From a checkpoint of a small transformer trained on Wikipedia: 12 layers, width 128.
Each number is 128 + 32 x the weight over its row's rms, rounded and kept within 0 to 255. Layers, rows and columns count from 0. Numbers have three digits each. The size before them is the row's rms in percent of the matrix's.

# layer 4 MLP up, 512x128, rms 0.167, rows 318-343, columns 0-127
131:199098155107125066140190136129103107149160062162150139059145059121153133155124124130088127139118132104152090135171145174143057102094124176107091178151138127125175134119069147130166179110093099130104209171080112207124100084120142154149138081125111129105112169123117147133157084130091077143102112108161098150140094188139093120159140155119085157080105167113114107124132165123181118123083
103:170100138158104116122179134136150175189134107113095099118182174127106191143166138127088203126109080091102147145148107103115057141122138114178106133092104137080110108113114139131132138128208094098151084098176090122126166114146148171139137119087170086076149086210090078108119147067167098150151117109175189122089116127168202160102130150159123098124142155119153119099138115089148084125111
090:126120119109147083189115218104103095112158107098136169099116069111056097114185130071158110110156117141121169098086120117144081155119123119201074119108100131099100027094186125092139115132132146100124154162116128179186173170110177146110080144144124129139147160124077233138091071164146101102118136142157148126139139144169171140130126140113132137125124174140086137139119117130134113140154
111:127150079128157178151077109122131167146149075158149164123146086135105180100174144111092081130123160063101158200132111088170125215152147110089169168086135096099138104130163105094140155116125166141125087151146131107139168129109215134105148068124126114106116125132128124100115148114167107190132162069158065068150116113143149215073127120102083118173104131114115086145111103121128145085146
101:100078138180123177134099210098123099109169111128051159147100126135088129161127124129173111161123104149107115139147161129134151046134086155126059144103117128140129145150076195084110125154099141076049138166169088170139141113135141065114214140179117114121146110179109133127109172134113132163160147131141144113089155176121068171070146162115146091155157130156090109131083122142135161101106
112:140086122152123098100123100131112113149025145137174134110138182141177092164051135119192162131146134180133067145125052149124147109086173104081156106121114152103130137179128106151101164102199148151160167202110091096086107131137171190129101145153085097159117159089142109082143170126113130158113102104106107125179079144094116123103063111130115112103148158142118075114179140112145147143151
095:134101200130100120089166141126136116104146145160104087162110154167134121176114146134119057128156151213144172177131134139074145079105169172058208075133218112157164090114126112096143148154110146098140113118088121134133068102132077119124151066144127172106115110163134105114148091087088086205134177144101106112097117206120129118112143115121135147160122141173142085110163123115127134114136
096:123082149150107110128120165070094142105096081134148196169133139075124157126122151071164169094142137111161153108134146142118118166145157093140077143162102148165094100081078128135147130080082123148120177136167077149088145155097067127106137109075140163105116151152122184061110124153119097124148112149163107105095107104194189114083054169155125121168123086154116170099162114141219115169133
103:116063166096141150098078108169068120174115159183079076189158125166101128067128136139119063103137162127098130138123161138118098167136114105135093071141111149091123086124159143156102230170155146113106087144136156141134115130129136100097096150134132116082107119160114080135153107034145099138133176122123147219124158137094095163160105166137144103178105161157102077116158134131167156118150
099:148105182082137162119051168091091164176093152126124131213168119094156101113095153114131110160153082097119087136071157125124150120129157153098114086138169110135134124124101127114110152129117123141127078112121096104148156106101139130123110116064189158127125084158094161122103108143072120189224161181125095197129159121092139141116095140128143109151117122196099179140097194123132049149136
099:161161103194117145171150113127156128137103155188159040212158174102137133140120138087147118192143123142135104055138120073162158155119149130075128134107125087174150147107137176112132097141067137131169113123131081131176097134153125157121160095188157060129105076121115184097078135131106091119162186130128075089137098120118094149147113112166102138131125122121149148150097124051157119066119
093:123092185137124084174172190118135164141070146112159137162132086063132160090120101081175149152144103200109099129100127127101108164110158116111079156094146146082123087122131109114134151136152136144153085137126124146183119175165148158152141157154103084118172117178087137104100051104078116110062066143159177115112080148142137052134123159140129142142142088174144088113163097130134141054173
105:120116160143120121165167114127144147176039064114136070161069222141143135093082166123143146135153182199141109129136121140105103115165163135028136115125128079181063166164083148143143137156148142143121159158078095097129125111115120235118163103199109149114073154113110130167137111114094104122128151135149133148127116103120113140137098143094126139138118132125131112118146163123064101107089
103:111106141127092062148125149130144177061148103112120090078155128108147068083160078115137096095110120111144119172131112138135095155187125119166145128143113132123179121170131169108096160103096172079076149176159136142125125109146154145183117173043119116119148165118116146148125124075147142112137126147153143052051091172155167170103149117161106142127075139211073125104163181086172113142125
094:135121166068050165094066110170135146138128099121144123136190081117101106157132087087161090117157097179099134177123083141119101125144077163087131120098136091099143101095071137141102163189165162094197104153133127065123131137181138142110144094135190128128080100179111152172126123135064144160150115092149111119075103166153149208148137122122129098157170136166114159100178114160119125145163
098:154100201117103111183174161116063141123146130118125139195149139113147158140184093200162130160134097130163157100134131141123097134173140182090164075105074167137062107178216070174145088107163194105158102147113117145181137089101155097120079133136120094133105092089102092059109094119151123101125107094085137159130141127091180098141135099123136100108156096140139111123147116110116151088139
103:091064162120156160127068138080182172147145135127123150127121088192086106171168155146108113039147125166126135097113082087139156126134153154096118112068159099117159131139088122144072110110158125140101102105138157124121148123056145106128112132078154147099082176127118072159105132166158134151176135156149127155155058165154088121129125098128181132107207197128132154139157127173187124069119
097:136131119146099148100076129102126122097088135102104120084173127099122173140098125122155109161164032138147139126120158171164187122194120073105167086155123124103106141184104128128078124184125092181146100122107122108170089102158109168104071165175172133075114129137146182096156132181077133064097087132118093159091091137175159096093121161153117130156196148104091113104130139162154125189112
099:122100171179158150107089150142152117129170155139112087081132126148196126144183118101119129142132152126056154130104100154111139074150083131123151119111118153090088094132148131149037135086175148144130111095088123155176094068137134156197166068148129131203080139152142116134113202093170109113105127149104168142079143126175118144118149096162069159179173127120062073109091155133148122129120
097:089095125163180081127139096119080108069088132101160161176110199128082082173071149141138077159113161155188159162113167162131143139132147099120084128147180097149121134087133126108102076118081164125118157100092116093110148163145108183152151148085156180195094066185095081130123099068089098118100151160127144186161159116078110150123156140143126168123152124158163127127128172099129131170121
100:105130123119149094148147141148146140065126132159177140163127104157139101083107123136178120096128085134192066117141128158213148063130118125108112130087087127126082089135119168141073095133087108121112132192074150143236160096147128131157126078162154136157128129124196099096099085130090118159116131129129114174106124139167082042088119140167154151127094132190138105124167118133159100102184
094:181162148141116146142122199134174112108142070099139171200131156141158144113111127124129145101108103172154129117074096136155130138080135094148132157170196107102086141156163086152147191140137103117168151057108116172119138155083158167164106088129141093153134127122050096145155099107040123127105163142164122144098103167107144101086086071141131146130120161130125138153115141089081027152143
100:080080046129164119133116135113120164103138106145131133133143129169103119096122142108150133107133170128133121147128148098194087082125135119101180087160149090103183100177125108112113147130119134160146094195128131093134212142079215145093130114116145155100222128096145149151126098159135179167119174107119167126135100134123083103124083168122135133095115161155101083128165080038099137061092
104:168116111101103171096165116117162078101177135117141093155077121145101151165205173079143116112154120079133106163101136119138155167152212104096052135084111119186085154127143125090077116111072126162132143135095129138104174117120145095045079176116136127154150154122165128070099143112131116102154130119108092149127163143123138148092154121141092162081070121195189136122146127168166178113094
098:089145115156151106167129133123064109141147191138123129175102178076137117150149146134089119140131090160099129063150117076125143126107136178105072124067102166157159077050217100108113115119035117133119129112173081120167126088180119123128167104135191151150117078123109130125167105132128119124160175114159141113083172149085155108119187179123121156123134140143113129111176166119114158066161
088:122154166126160135160128109166123068111167104202098111114179146122112143147152134108168154152144174072146106133173109189141111142088171107103093088090173114139118103106138122118119129115124155084120061090144098101164186124101125115145096107116132133143127171170109148161156142187137064177161142139128127085080127148116136072173135090088177088094100055202130105061077145169122085106148
# layer 4 MLP down (transposed), 512x128, rms 0.0425, rows 318-342, columns 0-127
096:146095166130156166216150212115159104151134153092103133089093134176096105151138166084101108111114042171106101140142087102108131155094128163110131124080138106076090084064072116180116142153152195118144134095120126109130126114109158121158131131102226134117150148168092156167143186119108127125138110144089078111114089115212095101151131128092120124136101085141153169118108160148135170135137
106:135109131156095102140108098128119111128174151077089079126104157080092094064121065121126123116131052106131139113168125145170158092128085116165167113122147155109157061162133159150156157092099125160150117150178111158145100121091151127129152126135097141066194125172164155118121145170034127119193162170152180139175106057173098147133134102189126104088117145142150138114170137132112110117053
096:152151140139109124113136060168149227162146168119106075121137205099156122161129102161126113125113156152091125115137132086171100120107149161096183144164102134144196092212132146095089074112144080106175110165112152021117134098133123151104118068101100178113140121129116096122106137173144113155136158132164135105137082088119157145140145099152050132118125112106146123162135139117077162075150
104:098125119169116118203085120090136170117155131121150176092114161179153195146084114174100122123105141145101118173152177172203117130114074140103100120114152117093141149098165126082136144160111149179106118122101098055099132108139144133105096148108161133118159113126122098116072138097157090051110160175133152105166123129111159111066092025153083156131086184107113145126131144099166173170121
101:181140129130125150140099088102121085168107138147099153160101177138157159133159087163138078149131055128115142100097169035114135123104141166075093118143181160081121137153127167150125073142081086086151094069159163112059145100081091132147172122187171082140169109102143163102125166171152129077126137151133149150158129135200121083102089095137133123095133097097189162152098125151147145160123
115:153140121105120156120121112121136127087104132180172079097139085097121118148166113143134148119193079096132092144082138140121069102125133130121141170116176129108121142094114150069094096123117142071123187136075118128078124222109136158186165152179097107195094179138137132125119092113211171171142095131158062132097105154112136176109152183097083128105106143124118192060160137138098116122158
102:113124086115170077112193185128122120113136151113103122116147101150152119140126149128143097101124116083119153134132094154128125117120169142062172145177138187108096107052082112108093165077157053145149195193184101109086112131076166124093081127111111159108129136159131143210161152121118093116105121122149116113170130182190138109113102149134171103178194109106115142080169078121155130074137
091:212151120131071144137078108178107179181175147121101132088130113147155119098140064142068157180125106196093119089065129125091095121130134164128103143098138096137149151137150107122089145147137086116150142163092109171131132092130124124111100188162102100110182133135144143142132120092160102106107129176140097141133126075071166075203179107102154127166096219102093113096105155151074142130145
108:124153092129174097119125136122081137146219186125148141154126107104103103165149115180070115129090086085123081184165124154152123169088120153176116110118125115090160118110142226092104116114195114115138152111110110153098145104073185108130140118161172100097151133120207127065077120148137168095157131132125124123102145158120103136112128088125090137169090128068098191067143102168161152112094
104:147120166150068073144131048162054096102148154171164135066114135132162136064132047135129114123102130117116178149155130154144132133149138146084159133140139064116144116084147089163089169137121187241124080163157108168156133129130147158166091160115128077114148098067136134099103120120117137157108138156112139095125145166189108142069115148106114164157117132154119132142051127144140120092131
095:148165158182148121097089131096084145189063127158115103072149079109082100123139131142116092079100089101087175136136168116130108121107163053177169090099040139139101176172089143139127134143140108119206081139187157112119172157142188151138144117179101142137143144095112133141132097138173108155125118125153146169106121159135084186107155111068115182101117142163096100085086132151129140144102
099:102112131132103187113097086096186158134207111139129140090131187159165137127135120157073079108073167107182125127141130120132160097154161113162158070117100137129065162107139167153151129135206132123101122151122143108103033104110129132164145104149131148134079092065117160132108130078170163109160172114085107113147203130146127202084132106091114105111102141119164163136084188147123123091124
110:159102158127132154133129065133121174114133156112068142090159252173103110104068170158101139123171123150099095135105131143115113087150159075105169096122133150194135180095062163105081154118138109068168154152099129141128147103131094128102126127172063123178074141089122112174120109088158111197150126110142121153101099119095115184082149129161098108120103185121166133126100138150134155141102
097:163152134120164122130158155067133056135070102134133142151175135098088177118158158159155131109120143129083157116154092143102146091110097139127104149147104109152075137159144169167157116120185086038161118114122144128171127104106152109066153140147116132104117072147128095106138054144122091092180162147123161178177134085124213072159131120082145169161144152057163120119075154124090114097155
100:161145128158102117103143157113100178102093147102099149110121122118125154109142123087084146147111125174176113155136120085093091194162099142089085156106153109113116060151139115123138121123153136069144239166096054146059137097098126088181135112193153164090114123159164104184132114123123150134152152098142167128094092098188077194146142109170198129078139167140130108115152131131131112087110
105:127169125182151200119080149157118164140105128102118172139128077095106081097167086075064139108114143147137118085119196139121144216127123135095121057131122082132177158122183166127179137155133142161166155062115166150090088118153130132117117076128080125082064136164116144171149139123113119086130100110099093124129107156158133137114142171155083133105102073165146147079144153176134108098186
103:139119166108139124131114167115193143175113158117142119110085133143146189146181114067115092130099112137164054105088137126124153144147125127120125107115161117115110125143115143120138121141095113195135153152180142136171115133128080115145115124067110127126126151071082060179038153190133123162067163169103142166181094126110138103183185047114140127165138179160069139148102070089143134132092
094:064059098156128119148156099102124123123154166159118129082097164130143143182124154160154103142148120075095083181118097108076145168142099060084111131103085165134088166148114188097143147157090085096136128150164080185168110173167156129116120122078140136153141195117170122147116118153131128092134121084125138155142126061120160071104182144098122121201134177161119126138125070138110117203092
107:159109104124051115120102107082086057134122157151141174098180124159108156144094146161167155102117137136136181136134123076147103136138120140181110104104118145118099103103088158176103098153143145174128094138182158181141124053180169157170151138107120142100115082179103174070161123157106101143112103122175147122096161092087226170151084085130120092180102110074158125145121125149085125100136
097:171139122106134137112119126203123118159153133150129136103148101114091184116137122167112124131133107090082168121154115084140111119137163182116175087134162212038112145147112098117148100094122169170081085155143099126150117130176118177129068096086148134089155121090165135118113141120064129124125114156143110053069108187212178113142074097105151134128146143158095172090109094140162068125117
109:102143120160143145129131149188165088107186139127166144185103082068142129106066143134152105142112161105096154137147083131151120136182100121153107154140147051088174079170120112055113110130135120152075085109139132107125078099100147113069149114138115143137170150152120147146111143130144079143109217166135072145107138163125128132159223124091100135132175083086149126098146205110099141078108
100:120067112105127106138043111169126143124140159106120109143091166087119087190116166159117132132172080127140102143145143126099152132108084134164119097092044124150123125112122142128105080100094154164095050139099152052177141108085107136142188097129146160086129190177140163140183137149183134057143105155113118105137163149122183165111129169158111103147150082107087142137154110149197164139160
099:118126105160122141126131156117142146120198134141080102161082110100151107114166221151126119104051150125072115192049117165180142106157103177155158164098130104115148136148155080134151149113118156190151148095184118129161101120162173135100125131124108085069119112119081130167094129206134068111100096100098152110169134160076154072128160108103111169131117108127118084144097194138106118139105
103:089143098073084167084103109131141069182127100154155151120094114137130178092069149169130127123153146136093189140125160159130143119106160126124088115089157129113162136092061094080110140119148097154165078092124099115140165100151138133118137120130177111097163136064149111187117134109142134179168180126076097067103152126094129086108119131198156124116135136161196124144064207184162154098162
108:142188093149120128112202048186103056105149089143159046100131179162152138092119157146146127109131162069078104115121112143188127130164139144092080136162156132116064155143147106134136071124107123127092093143109143132201101081080140090176111117096132190102137146124103145176060145099144118187120146077131084163135125116145107179141158128149126130128138135143133144074174144151129118129171